From a checkpoint of a small transformer trained on Wikipedia.
Architecture: learned positions, biases.
Training: a variant of SOAP for these matrices, 532M tokens, 4058 steps.
Each number is 50 + 12 x the weight over its row's rms, rounded and kept within 0 to 99. Layers, rows and columns count from 0. The size before them is the row's rms in percent of the matrix's.

# up: layer 5 MLP up, 1792x448, rms 0.0862, rows 1359-1418, columns 392-447
# down: layer 5 MLP down (transposed), 1792x448, rms 0.0859, rows 1359-1418, columns 392-447
up1359 101:33 38 46 47 52 46 50 68 51 38 26 53 61 44 62 46 77 57 51 52 57 41 64 24 59 50 60 47 56 55 66 53 49 62 41 53 58 53 60 39 43 56 45 62 52 72 70 34 53 62 41 73 66 46 41 58
down1359 101:34 32 69 61 42 40 54 63 51 36 77 40 45 61 63 44 47 58 46 54 47 68 42 45 62 42 55 44 54 54 51 61 70 47 63 36 69 36 65 47 40 57 73 58 60 47 48 47 22 44 69 34 44 57 39 60
up1360 098:47 36 76 65 55 51 47 51 48 70 45 68 68 30 34 67 38 43 43 58 52 78 58 50 59 56 59 42 45 53 37 63 56 62 63 69 38 52 36 42 43 37 53 60 54 67 60 33 48 56 30 47 48 46 55 54
down1360 093:62 49 77 42 43 63 23 41 59 51 47 58 33 81 40 54 70 56 62 58 36 42 43 33 35 53 59 53 55 39 75 33 55 49 41 50 66 43 45 37 44 58 35 39 43 38 55 43 56 67 56 71 47 37 38 47
up1361 092:65 40 63 42 45 63 18 71 42 33 56 37 34 56 42 73 46 50 53 64 43 59 45 71 45 54 43 27 53 61 44 47 47 68 47 40 53 40 83 60 34 53 60 54 65 42 61 30 44 33 44 70 36 32 31 34
down1361 090:37 41 60 77 43 47 61 42 75 38 44 57 66 58 48 40 63 47 59 40 69 51 69 49 38 56 59 50 51 34 63 41 43 24 56 48 41 50 52 44 58 58 57 45 35 44 54 71 63 58 38 23 43 61 55 51
up1362 103:60 65 46 52 69 59 39 35 35 58 57 46 41 43 59 46 51 36 39 60 58 45 61 78 62 36 28 66 33 37 56 45 59 67 30 73 68 44 62 38 56 46 46 09 73 78 28 61 35 36 68 51 52 56 28 47
down1362 105:44 54 61 63 67 55 31 49 33 52 89 60 49 42 56 72 80 51 60 51 32 54 54 77 49 56 56 44 50 66 36 53 44 51 54 51 37 67 37 30 27 53 43 59 51 36 30 63 50 68 63 58 16 55 76 43
up1363 097:53 37 52 49 44 48 29 57 49 60 61 42 49 59 40 39 34 62 56 49 57 38 39 58 46 46 60 53 58 75 46 64 61 45 47 45 52 29 54 59 43 60 62 43 51 71 48 55 43 42 35 32 56 40 49 51
down1363 096:45 51 68 29 64 37 40 59 39 58 47 38 93 50 50 67 31 44 34 34 52 42 55 65 49 53 49 60 56 63 48 40 58 52 46 55 48 42 38 49 65 54 50 53 80 54 64 42 77 47 52 62 49 44 47 59
up1364 107:66 22 42 33 44 67 62 44 79 44 44 30 64 46 52 55 49 61 42 43 52 38 56 63 53 45 55 43 59 43 31 58 58 56 60 59 64 63 65 62 42 39 49 62 44 54 32 57 56 35 30 52 56 55 58 70
down1364 102:36 61 56 54 57 52 60 53 53 50 45 65 52 48 55 84 42 74 43 63 66 67 34 53 56 52 52 48 52 71 42 54 47 62 23 53 53 56 79 55 41 45 45 35 54 53 48 43 42 43 51 54 57 50 60 31
up1365 094:61 43 42 50 32 63 41 63 49 38 43 25 58 59 38 61 64 84 32 44 52 33 50 47 54 51 41 31 56 47 40 33 55 63 63 58 49 61 44 58 33 44 57 65 66 48 50 44 45 74 50 44 46 46 62 56
down1365 097:56 63 39 38 47 23 69 42 54 81 55 70 47 55 40 60 55 27 58 55 39 56 57 58 41 51 58 51 62 64 62 46 60 58 41 45 52 73 73 63 64 40 50 57 68 53 56 56 55 60 12 59 63 55 37 78
up1366 092:58 29 62 62 39 51 38 60 70 53 74 32 43 39 52 44 55 57 43 44 42 50 49 52 57 44 48 50 57 53 66 56 52 62 40 35 48 38 68 35 53 31 38 50 38 30 52 60 64 53 44 59 50 35 42 36
down1366 094:51 61 46 43 60 59 56 38 59 28 37 66 57 37 52 57 69 47 53 43 71 64 60 59 41 55 34 62 37 57 45 52 44 40 36 39 43 43 62 53 56 47 56 59 61 34 43 65 56 57 51 38 52 30 81 51
up1367 094:68 54 60 41 44 43 57 39 62 43 30 49 65 43 57 47 58 42 52 43 49 53 64 60 61 70 55 44 63 45 54 60 42 32 46 45 67 52 26 40 38 43 41 52 49 50 54 59 47 60 36 60 49 70 40 35
down1367 096:41 46 21 48 51 38 61 46 68 41 47 58 55 38 58 20 52 55 54 46 46 47 63 42 40 35 60 72 60 53 52 54 63 34 45 38 48 67 32 40 77 64 30 45 61 26 51 29 53 38 58 64 55 53 26 50
up1368 111:52 39 43 16 42 55 30 43 53 74 35 25 59 57 55 57 51 56 63 77 50 66 56 46 33 69 30 54 62 37 69 30 57 63 52 37 59 53 62 51 56 48 46 70 45 61 58 40 45 69 69 54 46 47 36 36
down1368 094:32 65 81 41 66 64 33 50 60 76 50 41 51 58 59 35 69 44 53 64 57 44 59 43 73 54 71 53 68 65 64 55 26 38 26 55 50 45 58 44 59 33 47 45 47 35 48 59 54 61 57 37 44 52 53 35
up1369 101:47 55 55 48 30 55 41 50 58 40 46 30 44 53 30 63 76 33 43 46 47 57 54 71 47 37 44 69 36 43 43 46 32 55 44 56 43 33 57 63 56 66 27 52 58 27 50 35 64 32 63 38 31 69 49 85
down1369 103:40 80 29 43 52 48 42 50 42 37 52 52 69 26 58 56 59 62 67 37 53 58 54 54 53 47 64 57 45 47 56 40 54 61 45 62 38 52 52 62 61 64 62 31 45 68 41 41 52 68 31 41 47 39 49 35
up1370 102:57 38 38 76 51 51 72 56 49 53 47 31 69 76 48 48 31 28 57 60 76 56 28 69 57 35 25 37 33 43 60 53 50 61 52 31 59 68 48 52 41 57 44 48 63 42 47 32 41 53 66 64 37 61 31 57
down1370 105:61 41 63 60 56 39 47 51 36 45 52 44 70 56 63 52 62 83 65 58 41 64 37 26 47 48 46 57 60 53 65 56 59 47 65 41 52 41 52 58 48 62 21 51 33 54 64 44 44 61 28 59 31 66 56 67
up1371 098:55 39 35 38 48 68 42 71 45 52 40 64 73 42 42 53 38 46 32 66 37 72 43 42 35 61 50 46 62 64 45 50 40 55 45 74 35 32 46 46 50 54 58 42 44 55 46 56 51 26 51 53 62 52 51 48
down1371 098:38 49 39 66 58 53 46 51 66 54 31 47 71 56 65 62 52 58 36 47 50 51 85 62 62 47 60 42 52 45 59 37 38 55 50 40 65 53 42 64 50 54 72 54 41 58 55 49 70 57 67 47 55 54 57 60
up1372 096:42 39 53 34 51 68 32 68 58 46 62 41 50 24 38 68 49 67 61 63 65 27 60 74 66 42 46 62 52 49 51 30 67 41 36 69 79 47 42 47 57 33 76 53 51 73 62 48 51 30 57 47 65 58 54 41
down1372 094:53 58 47 42 50 47 61 52 42 52 52 27 67 72 39 40 48 58 33 48 48 70 59 27 21 80 65 43 47 66 53 47 36 50 82 52 48 35 42 55 51 52 58 61 67 45 36 60 46 49 65 39 45 50 56 77
up1373 093:39 57 54 43 33 56 41 48 42 57 27 44 52 57 35 47 57 54 32 58 46 51 61 35 42 42 49 43 43 48 37 28 49 66 46 62 39 51 31 46 28 59 78 54 46 15 73 38 48 42 44 71 73 38 56 74
down1373 103:43 31 42 31 49 63 47 42 64 41 54 37 55 54 63 58 31 45 50 49 55 67 74 53 29 65 52 61 49 41 64 62 53 54 56 40 70 42 44 59 51 38 37 82 69 55 40 36 44 49 39 52 39 53 58 39
up1374 097:38 48 46 43 76 60 35 52 67 58 76 17 49 63 51 52 30 49 62 42 41 45 39 68 43 50 35 40 40 26 49 50 44 58 38 49 50 59 39 58 31 40 37 58 48 40 47 49 33 61 83 53 27 50 51 45
down1374 097:62 45 54 38 42 68 53 65 48 57 51 46 49 54 52 46 49 41 51 42 68 64 54 63 70 75 64 53 28 54 61 59 57 43 50 65 34 56 31 25 61 55 59 54 48 35 45 54 55 62 37 46 45 33 51 47
up1375 105:63 55 58 68 63 45 52 60 80 53 47 56 28 60 57 51 40 54 48 46 61 39 40 69 59 67 64 51 43 51 37 60 65 38 19 45 35 52 69 44 55 80 40 83 50 60 38 40 57 44 70 65 44 46 44 56
down1375 103:43 54 53 55 69 59 38 53 65 65 44 60 44 50 24 52 48 59 34 38 54 64 67 44 60 60 49 46 47 39 37 63 61 47 43 55 64 44 38 60 40 59 51 31 45 64 37 63 47 63 37 38 30 49 51 35
up1376 108:65 57 55 71 44 58 45 37 34 50 46 56 37 58 76 42 55 52 45 63 62 47 41 70 51 36 36 73 54 52 53 40 50 48 77 54 63 43 42 54 47 46 55 44 62 39 63 33 44 41 60 52 31 63 60 73
down1376 109:55 54 64 48 46 32 49 45 55 33 62 73 50 45 45 42 61 49 32 47 63 36 24 44 47 46 50 58 63 43 58 48 29 47 64 51 60 71 72 65 44 47 41 71 52 43 51 61 48 59 63 46 57 40 51 51
up1377 101:41 31 67 49 53 30 47 74 29 41 43 51 41 60 20 57 51 35 60 49 65 52 69 57 38 52 39 46 41 45 37 43 39 54 51 55 54 48 62 54 61 42 46 41 36 49 34 52 75 23 40 66 42 36 65 43
down1377 097:57 80 33 54 30 62 56 56 52 48 50 43 61 51 62 55 49 43 36 46 47 46 37 42 50 59 19 66 41 55 54 66 43 26 49 55 46 30 43 59 56 45 45 82 52 57 43 68 40 56 37 79 59 56 49 75
up1378 107:58 45 64 67 63 40 48 59 39 60 52 52 39 31 58 81 63 31 52 50 50 51 80 55 40 48 54 36 52 63 54 47 55 52 43 51 58 36 61 57 43 60 49 57 44 49 51 59 41 72 43 63 42 20 46 51
down1378 101:44 53 56 48 41 66 49 44 52 65 74 64 62 50 51 46 63 42 40 58 52 68 41 47 68 55 66 38 57 45 28 39 44 65 58 50 54 52 67 33 46 59 50 57 59 38 46 55 33 32 57 41 44 38 82 33
up1379 098:48 51 56 58 51 59 26 50 40 68 63 56 25 60 48 30 55 25 59 48 59 57 41 47 56 56 51 58 54 33 46 42 45 46 61 66 60 63 64 52 67 49 62 62 47 42 35 33 47 42 73 53 49 50 59 61
down1379 100:43 57 47 63 51 45 35 44 40 56 38 78 41 48 62 58 51 45 49 35 64 69 40 52 65 46 46 41 56 74 39 55 50 52 40 49 50 30 66 43 51 61 47 46 37 47 38 58 54 64 38 53 60 44 52 68
up1380 101:40 57 43 65 53 53 48 46 56 45 40 39 42 40 68 57 63 65 40 36 57 43 58 67 54 74 54 50 63 63 41 57 53 43 70 48 51 67 36 39 38 56 50 44 45 51 43 45 57 46 42 39 63 58 65 47
down1380 106:59 61 42 28 48 49 48 36 61 52 56 64 46 45 31 63 52 43 42 65 35 48 60 43 59 50 44 81 66 47 38 49 51 60 43 57 72 59 38 44 64 38 43 48 55 58 63 76 45 58 36 52 44 65 47 68
up1381 104:61 56 60 43 16 52 34 52 43 66 42 51 62 59 56 40 55 44 33 66 64 39 60 79 67 38 37 54 60 65 39 47 61 67 40 63 37 56 54 46 39 50 54 69 65 52 40 51 51 56 45 20 39 50 48 51
down1381 102:48 65 46 42 42 45 55 70 48 50 39 53 33 46 42 69 37 61 63 50 65 67 56 32 35 57 53 53 58 70 63 39 54 66 53 56 39 56 59 48 60 58 62 44 55 47 55 37 47 55 47 46 31 58 65 45
up1382 098:35 42 47 56 48 49 41 48 57 37 58 50 33 50 46 60 53 58 50 27 75 47 66 48 38 58 62 52 52 51 47 60 45 48 43 47 47 38 38 49 49 35 67 45 59 47 58 47 50 39 49 53 58 62 46 59
down1382 093:60 37 41 44 61 53 53 38 64 42 61 49 42 46 48 19 40 53 55 46 33 29 39 42 63 33 71 58 36 57 37 67 36 49 60 46 28 50 53 50 60 38 43 64 42 28 40 59 56 59 49 62 23 40 42 45
up1383 097:51 49 70 64 67 44 69 53 23 58 34 48 54 52 53 50 53 71 35 70 36 33 52 36 32 33 57 37 44 61 39 44 63 66 61 36 56 33 62 58 46 71 50 63 48 47 53 60 58 36 28 41 26 63 35 51
down1383 095:70 32 48 59 68 70 29 42 46 37 52 56 40 24 35 43 43 42 36 49 55 48 20 48 37 58 39 39 52 46 49 66 46 60 56 55 67 48 40 73 41 43 60 75 46 55 48 50 40 48 43 57 53 47 48 34
up1384 096:38 61 43 53 51 42 46 49 63 35 40 47 58 41 30 59 59 66 80 66 47 40 38 38 52 55 38 66 44 44 48 37 63 45 45 70 40 54 39 56 38 56 64 64 47 53 46 38 38 55 41 68 39 54 35 71
down1384 093:34 71 72 41 34 65 67 46 22 49 61 53 50 41 55 39 68 55 51 33 62 64 54 48 44 55 39 62 33 48 55 71 47 55 44 48 38 51 53 49 37 23 34 54 58 38 48 35 74 47 35 67 58 49 39 39
up1385 087:77 57 66 39 59 61 37 45 54 83 46 49 53 55 30 53 33 70 46 62 60 39 44 48 38 64 36 62 58 62 35 66 41 36 59 50 52 58 50 60 54 75 47 36 61 40 54 80 66 49 61 70 56 46 49 32
down1385 091:58 58 45 50 43 55 60 39 36 50 50 58 52 42 31 49 49 39 31 34 57 79 54 56 50 49 53 37 38 42 43 62 75 54 53 43 73 29 57 34 35 39 36 65 48 50 54 39 22 55 67 46 43 42 57 41
up1386 092:47 37 46 47 55 65 49 60 55 52 48 62 71 41 64 41 53 56 57 32 45 41 38 66 54 59 45 43 43 54 68 39 29 70 62 64 54 54 28 50 47 22 41 42 45 52 66 63 50 66 57 25 45 81 65 48
down1386 093:34 55 46 59 53 66 51 37 58 37 48 51 72 52 29 56 35 50 49 62 35 82 30 46 33 54 45 23 46 51 66 28 59 56 29 34 40 55 33 45 41 40 74 75 68 48 53 64 57 26 35 33 51 47 57 60
up1387 099:58 47 40 53 60 60 39 64 45 43 63 50 36 76 41 40 39 64 61 46 39 60 30 60 58 46 58 28 38 15 28 59 46 51 31 39 57 54 39 77 54 47 44 52 52 53 55 44 53 36 55 47 60 52 42 35
down1387 093:42 64 76 50 48 56 42 57 47 58 36 41 60 50 60 75 62 64 51 58 46 69 65 40 57 43 57 45 72 62 57 25 52 53 44 54 49 47 67 32 57 77 66 35 49 55 45 30 44 48 44 50 53 67 55 60
up1388 092:25 55 45 48 39 56 34 58 46 48 43 34 65 50 58 54 65 62 51 61 51 55 37 84 48 72 42 47 51 19 46 42 40 53 62 52 47 77 57 48 45 26 65 41 19 69 30 44 56 68 66 24 47 57 50 49
down1388 092:42 67 50 49 32 45 43 46 33 62 39 57 40 65 60 53 50 56 49 34 48 38 56 51 57 63 40 68 34 44 44 39 61 35 66 71 54 45 23 48 42 51 63 30 24 56 38 37 45 67 37 45 40 30 44 69
up1389 097:45 55 61 34 55 45 52 47 39 52 44 41 58 59 49 66 85 41 34 51 63 57 51 72 48 57 49 43 54 34 28 72 52 47 54 62 50 61 46 36 50 47 40 68 49 45 35 50 31 50 53 39 35 90 50 75
down1389 087:31 46 55 68 79 34 60 45 32 41 61 57 66 56 59 71 36 54 40 46 54 26 57 48 55 46 51 51 32 64 59 24 54 42 37 28 59 74 75 47 45 59 30 31 51 50 53 47 53 38 47 23 60 50 48 38
up1390 101:58 55 55 50 43 63 59 45 70 50 38 51 48 73 55 37 71 48 73 31 41 49 53 47 55 62 68 51 54 42 60 65 34 40 45 59 61 67 69 41 46 61 62 74 55 54 23 67 57 52 28 40 52 65 51 62
down1390 105:51 46 27 53 41 42 55 54 25 65 41 47 39 41 57 67 63 65 27 67 55 38 45 52 50 56 54 43 26 40 45 53 41 43 57 39 45 40 52 56 55 42 54 52 29 45 46 58 50 24 65 62 67 61 51 54
up1391 085:51 25 50 53 56 33 59 22 54 40 47 43 56 53 64 37 29 46 55 36 61 35 29 39 50 22 54 45 52 57 39 45 43 55 48 44 40 64 40 60 37 44 63 84 50 59 57 51 72 46 46 62 38 66 55 66
down1391 093:45 69 45 51 44 44 55 38 47 76 68 37 41 62 50 60 36 58 60 69 76 50 56 58 39 50 25 64 25 47 57 60 43 47 51 56 68 17 36 41 36 63 31 51 44 30 55 59 30 45 38 56 83 41 55 58
up1392 096:61 52 67 53 49 59 61 52 43 50 62 64 30 55 44 60 64 51 54 47 46 56 37 54 51 56 53 48 50 46 65 40 61 49 50 30 57 44 58 57 79 54 39 52 48 47 43 47 52 43 51 43 62 38 37 36
down1392 093:54 54 40 59 45 50 55 53 62 40 56 33 45 56 39 30 44 51 58 53 65 52 81 32 49 67 54 49 40 54 51 33 54 57 59 39 54 34 46 42 50 38 42 53 69 54 71 55 42 56 57 50 50 63 60 55
up1393 107:57 90 42 62 48 55 49 47 48 68 48 56 64 68 66 41 48 72 41 45 61 59 58 35 57 61 65 63 41 49 46 47 63 50 59 63 30 51 48 48 81 57 56 45 42 55 51 50 33 58 26 45 48 32 72 37
down1393 104:57 29 54 46 63 51 30 41 43 34 59 48 43 71 75 47 26 44 77 53 53 60 27 57 26 71 49 80 27 50 40 61 40 50 45 68 55 64 47 46 53 35 52 51 52 48 37 42 44 58 54 13 53 38 40 62
up1394 103:48 39 44 53 42 53 35 58 46 40 67 58 53 27 34 68 54 28 30 51 31 40 30 52 28 56 42 49 50 60 58 50 43 56 36 56 59 54 29 32 59 28 39 35 38 60 55 59 36 37 59 57 51 50 43 48
down1394 092:30 44 56 46 47 49 56 41 49 70 34 27 54 28 43 44 45 49 55 48 32 68 40 39 63 56 61 36 48 56 56 33 44 46 33 58 21 67 47 55 43 52 60 21 60 46 53 23 57 51 50 50 41 23 49 38
up1395 092:52 35 48 25 63 38 42 13 53 53 40 60 62 67 55 59 55 53 52 41 61 70 53 61 57 42 46 49 58 53 29 52 52 47 39 56 34 38 57 69 74 47 56 64 53 48 39 45 48 55 65 54 44 38 52 40
down1395 090:44 73 27 53 62 64 52 32 41 56 54 60 64 69 60 35 81 57 36 48 44 73 50 58 61 67 40 48 49 50 54 54 59 66 50 22 60 55 45 54 71 62 32 62 50 49 58 49 43 68 42 52 36 60 50 64
up1396 102:61 66 22 52 53 41 48 60 45 24 58 49 51 48 41 85 54 60 61 63 57 49 64 43 46 60 62 62 43 37 65 45 62 49 33 52 39 57 58 54 56 34 61 35 55 50 74 55 62 58 50 64 47 30 41 45
down1396 100:48 39 52 45 59 57 60 66 47 63 37 63 56 74 57 38 50 77 40 61 62 58 58 53 52 58 38 56 42 52 44 53 43 63 56 55 44 53 36 57 60 48 58 48 47 42 76 33 55 45 51 50 45 47 30 59
up1397 102:55 60 52 20 62 39 49 49 81 37 47 64 60 49 41 60 43 50 48 59 53 47 45 25 50 43 49 56 59 58 61 58 38 50 59 47 76 54 48 40 32 52 19 70 63 38 38 51 59 36 62 58 36 30 56 50
down1397 096:38 68 51 84 44 55 31 63 56 48 41 53 39 57 61 60 56 52 48 42 49 46 34 73 46 48 58 69 36 60 57 60 30 40 67 69 56 39 67 46 44 45 38 57 39 67 35 67 49 59 32 38 55 63 50 71
up1398 108:53 20 63 37 45 37 39 47 50 51 72 36 39 48 49 57 59 57 31 51 48 43 44 44 51 43 35 48 62 41 47 54 63 33 52 49 46 75 45 57 52 41 45 52 57 40 62 53 58 16 64 43 55 46 28 57
down1398 107:28 47 46 48 54 46 46 65 45 46 30 34 54 43 48 59 59 38 52 51 49 56 26 56 23 48 36 30 54 58 50 58 75 43 58 51 44 36 63 47 45 51 43 51 22 76 39 51 52 63 66 50 54 40 40 59
up1399 096:61 42 54 55 45 49 55 47 42 51 52 39 55 26 66 53 45 52 34 57 47 55 32 52 55 39 46 55 35 33 59 56 41 37 54 42 55 66 67 36 64 31 52 42 60 45 45 65 72 46 32 37 57 45 35 44
down1399 100:57 43 17 66 42 46 45 58 51 42 54 59 50 62 43 63 54 36 46 53 27 30 38 59 65 41 61 42 39 66 49 39 44 48 43 74 72 69 63 50 47 60 60 64 45 62 57 65 57 40 40 51 51 35 47 54
up1400 096:35 75 45 29 42 42 53 48 55 50 52 49 54 45 44 58 52 56 42 64 48 31 51 45 42 58 50 54 61 25 46 51 59 42 41 41 66 53 48 44 54 66 36 42 59 27 56 51 72 50 46 39 74 56 49 76
down1400 098:69 64 55 53 60 40 51 70 42 58 45 44 49 37 59 37 60 54 52 51 55 37 55 41 61 49 65 59 49 58 41 53 45 47 65 44 42 54 58 54 38 62 61 57 33 71 43 57 49 49 62 43 38 39 55 29
up1401 096:42 37 66 43 35 55 42 27 51 76 30 65 55 55 48 52 52 39 33 24 29 46 50 69 53 46 52 71 47 49 54 35 62 36 24 75 61 42 69 70 45 35 63 59 57 52 47 57 39 50 59 51 36 52 64 47
down1401 100:31 48 53 52 40 30 31 40 44 58 58 59 59 39 60 39 45 41 37 31 51 33 47 51 55 59 34 51 52 46 27 29 60 52 53 50 49 51 75 35 59 41 52 60 42 60 54 45 44 40 59 53 42 47 52 20
up1402 094:37 43 53 42 67 46 54 41 35 47 42 71 53 49 18 45 61 35 61 61 53 38 42 51 47 48 50 60 32 66 64 57 50 44 45 38 45 47 45 45 54 37 36 48 39 52 42 64 63 49 44 50 48 74 81 24
down1402 096:35 43 57 59 38 59 65 48 44 44 45 34 63 20 61 59 45 45 47 67 40 72 67 50 78 61 37 50 28 58 46 72 59 45 56 32 60 51 63 58 59 53 39 44 51 57 34 72 56 41 48 58 46 72 44 58
up1403 107:45 53 67 60 66 41 51 39 54 43 75 50 54 74 55 54 57 48 52 54 53 72 47 52 19 61 43 33 38 58 72 58 46 34 33 58 73 50 51 65 47 33 47 55 21 37 46 62 56 47 46 54 63 50 50 49
down1403 106:45 48 59 50 53 51 45 51 48 45 76 72 56 78 58 31 64 50 64 39 39 22 59 66 62 41 53 51 46 39 48 79 35 26 71 74 73 40 35 57 48 66 52 72 60 44 40 53 35 53 53 40 42 36 45 37
up1404 108:51 54 57 68 67 49 53 51 68 67 35 46 40 75 44 36 36 44 39 40 48 51 67 52 32 58 54 43 36 47 48 47 56 56 54 54 44 37 44 36 48 47 58 57 37 53 30 54 54 44 40 57 71 67 61 30
down1404 100:39 60 50 60 50 49 61 52 47 48 23 53 38 42 69 54 63 44 38 40 37 46 78 54 74 39 46 47 61 65 49 50 26 35 60 41 42 35 70 29 71 88 43 45 48 50 64 45 66 53 46 38 53 55 61 56
up1405 087:62 66 49 60 44 54 57 44 61 45 44 46 43 44 47 56 48 67 47 28 46 55 36 55 51 51 63 13 46 52 43 76 37 55 54 44 58 44 56 43 53 56 48 60 78 52 40 53 44 58 61 76 42 42 36 29
down1405 096:43 53 65 25 40 33 53 53 54 54 58 45 52 67 58 55 49 49 49 35 45 57 32 51 69 41 24 45 53 49 61 46 58 33 51 68 63 68 57 45 43 54 52 54 66 53 46 40 44 40 78 34 38 59 65 67
up1406 095:67 44 51 51 41 69 56 44 17 43 44 56 55 56 53 46 41 71 56 45 65 44 42 69 44 45 41 45 25 66 50 58 40 40 47 42 46 62 34 55 71 46 46 59 28 72 41 42 31 29 65 67 54 44 52 49
down1406 101:69 52 65 38 36 36 43 36 36 33 45 51 55 32 44 68 60 27 46 42 42 76 56 39 59 52 56 46 42 54 70 59 51 47 44 69 60 34 49 55 48 38 53 33 54 44 44 60 55 57 64 34 51 35 60 55
up1407 092:47 48 52 53 51 51 57 50 42 55 59 51 57 50 45 43 54 10 53 41 56 27 46 52 49 38 25 72 53 65 53 44 38 50 47 39 22 43 67 46 51 36 57 47 50 61 40 46 53 61 41 41 47 52 59 45
down1407 100:50 53 65 41 61 48 37 58 53 39 64 54 56 49 49 47 45 38 54 51 58 66 69 35 65 36 31 37 29 41 55 58 55 46 47 66 65 41 31 62 40 30 61 55 50 36 31 59 52 47 58 53 55 53 37 49
up1408 093:49 33 55 54 61 52 58 46 47 47 51 67 39 38 55 64 47 51 54 43 43 47 57 48 38 46 49 52 44 56 56 44 81 58 60 64 38 43 37 42 44 72 54 57 28 37 55 54 54 37 75 59 73 73 57 45
down1408 099:58 47 57 49 44 59 47 60 46 58 77 32 56 25 54 49 57 47 44 56 62 49 51 22 70 36 44 64 46 57 56 34 46 30 43 35 48 52 53 33 53 44 63 29 34 32 46 64 50 63 54 45 34 52 60 58
up1409 099:51 67 70 50 36 64 55 45 53 58 69 48 65 52 45 35 55 60 45 30 31 29 49 44 41 44 70 56 51 55 41 50 44 43 71 48 47 27 58 37 69 33 41 54 46 47 52 61 52 49 52 49 38 53 45 28
down1409 096:64 31 57 30 51 65 37 48 36 33 43 41 41 41 45 49 43 60 57 49 54 51 50 33 61 29 48 59 55 68 34 21 47 46 55 47 51 73 52 51 50 49 51 55 39 51 37 41 18 41 37 56 41 59 62 46
up1410 107:59 57 66 36 48 66 37 67 37 63 59 60 61 23 52 45 51 61 55 55 60 72 29 50 42 60 59 49 45 57 65 45 56 48 61 41 30 50 37 43 50 63 52 53 48 52 43 54 27 55 44 53 34 41 72 73
down1410 105:33 60 43 48 53 46 27 55 37 36 42 45 62 64 56 48 54 67 31 64 59 59 53 47 59 47 43 53 35 51 49 55 44 57 59 44 80 33 63 69 46 62 64 50 53 54 50 38 68 73 52 66 27 60 63 36
up1411 103:33 45 61 60 52 36 48 49 60 52 54 24 41 50 67 43 61 56 46 33 65 34 47 31 68 54 41 47 51 40 57 48 33 40 60 57 51 53 51 26 55 39 45 48 39 58 44 47 56 53 65 43 53 51 50 46
down1411 112:78 37 58 13 58 65 38 39 32 66 55 55 48 58 59 57 52 48 29 45 48 44 53 25 55 55 28 47 66 49 28 44 52 52 41 38 45 56 46 49 48 27 45 56 30 66 32 33 47 53 47 57 48 56 29 45
up1412 098:62 71 55 71 51 58 58 64 43 55 48 54 35 36 69 53 28 55 60 49 58 45 46 42 49 50 60 58 77 39 52 51 32 62 58 48 32 52 55 43 58 40 62 42 77 40 57 70 55 45 42 55 63 56 47 63
down1412 101:37 51 41 51 31 69 53 43 67 60 51 53 50 43 35 63 53 71 44 51 42 55 38 54 40 49 43 46 58 60 53 33 48 33 67 72 75 38 22 36 43 49 69 55 38 54 61 27 38 33 52 42 58 56 30 40
up1413 098:63 56 50 82 31 39 45 82 42 37 37 53 50 68 54 59 59 52 51 68 55 53 51 60 44 42 44 69 55 47 53 28 36 53 76 74 79 37 56 53 52 40 47 47 49 45 47 51 49 42 53 60 43 57 52 37
down1413 089:44 56 49 39 69 64 29 60 52 43 43 65 47 83 62 44 32 51 60 55 39 50 64 40 43 48 54 50 57 53 41 41 50 39 32 19 18 43 44 51 63 37 52 45 47 58 61 45 38 53 58 55 34 57 32 67
up1414 104:46 49 47 49 42 37 43 62 56 51 64 47 54 62 43 42 57 80 59 43 41 54 38 62 61 68 58 66 50 46 63 57 59 77 59 55 65 62 34 50 39 62 69 46 46 43 33 50 54 60 58 55 48 56 59 55
down1414 096:21 60 55 60 57 62 40 26 36 51 80 47 40 55 51 68 52 62 29 18 60 49 58 54 58 42 56 58 43 76 43 55 53 39 49 34 64 40 50 32 58 50 60 44 45 37 69 51 49 62 42 44 54 40 61 47
up1415 098:35 35 33 18 74 50 41 44 35 46 31 60 49 43 71 60 43 45 48 58 35 38 42 44 59 65 57 63 38 69 75 59 68 69 62 58 33 61 79 35 68 60 30 63 65 45 35 39 58 62 58 59 39 38 50 42
down1415 097:57 52 32 42 42 54 58 48 46 47 47 54 25 42 52 58 34 40 65 42 64 74 62 55 49 65 57 53 53 45 57 49 17 72 57 57 48 52 52 42 62 44 64 42 74 53 57 54 42 33 45 48 53 31 50 44
up1416 095:49 35 56 46 62 52 61 58 48 32 32 56 56 55 38 77 43 42 26 41 45 41 52 72 41 32 50 51 40 70 39 73 53 62 55 71 47 61 53 35 44 54 64 48 66 37 58 79 46 31 58 63 34 58 25 62
down1416 093:46 38 42 46 44 58 05 70 46 61 54 41 70 46 50 50 49 56 60 54 56 43 64 34 41 62 49 69 43 70 41 44 33 07 54 56 46 39 64 24 56 57 55 57 41 41 49 43 58 45 46 49 56 37 56 51
up1417 103:51 51 40 43 69 42 47 43 18 60 48 45 50 59 32 35 75 34 37 56 57 49 46 62 39 51 37 50 66 73 38 37 63 60 36 63 47 59 58 37 65 52 53 49 55 68 52 66 44 32 49 31 38 44 44 56
down1417 095:39 51 73 70 51 46 40 45 60 23 78 52 44 16 71 61 52 47 52 50 56 48 50 73 73 56 49 56 51 39 44 39 40 30 63 55 36 65 44 79 51 37 41 62 50 65 51 35 62 67 51 52 37 33 62 50
up1418 093:40 52 73 53 52 51 77 52 32 57 46 56 49 52 58 72 77 49 47 37 31 35 44 39 65 59 39 40 53 64 44 66 52 46 52 48 32 46 33 35 41 41 46 40 49 42 28 43 48 34 49 54 72 42 57 40
down1418 099:48 36 52 39 37 26 58 59 53 56 77 47 37 54 68 61 47 69 42 64 39 59 56 44 26 53 30 48 69 45 74 53 64 31 51 45 57 47 46 27 35 54 62 77 40 47 73 51 53 28 43 48 35 66 53 41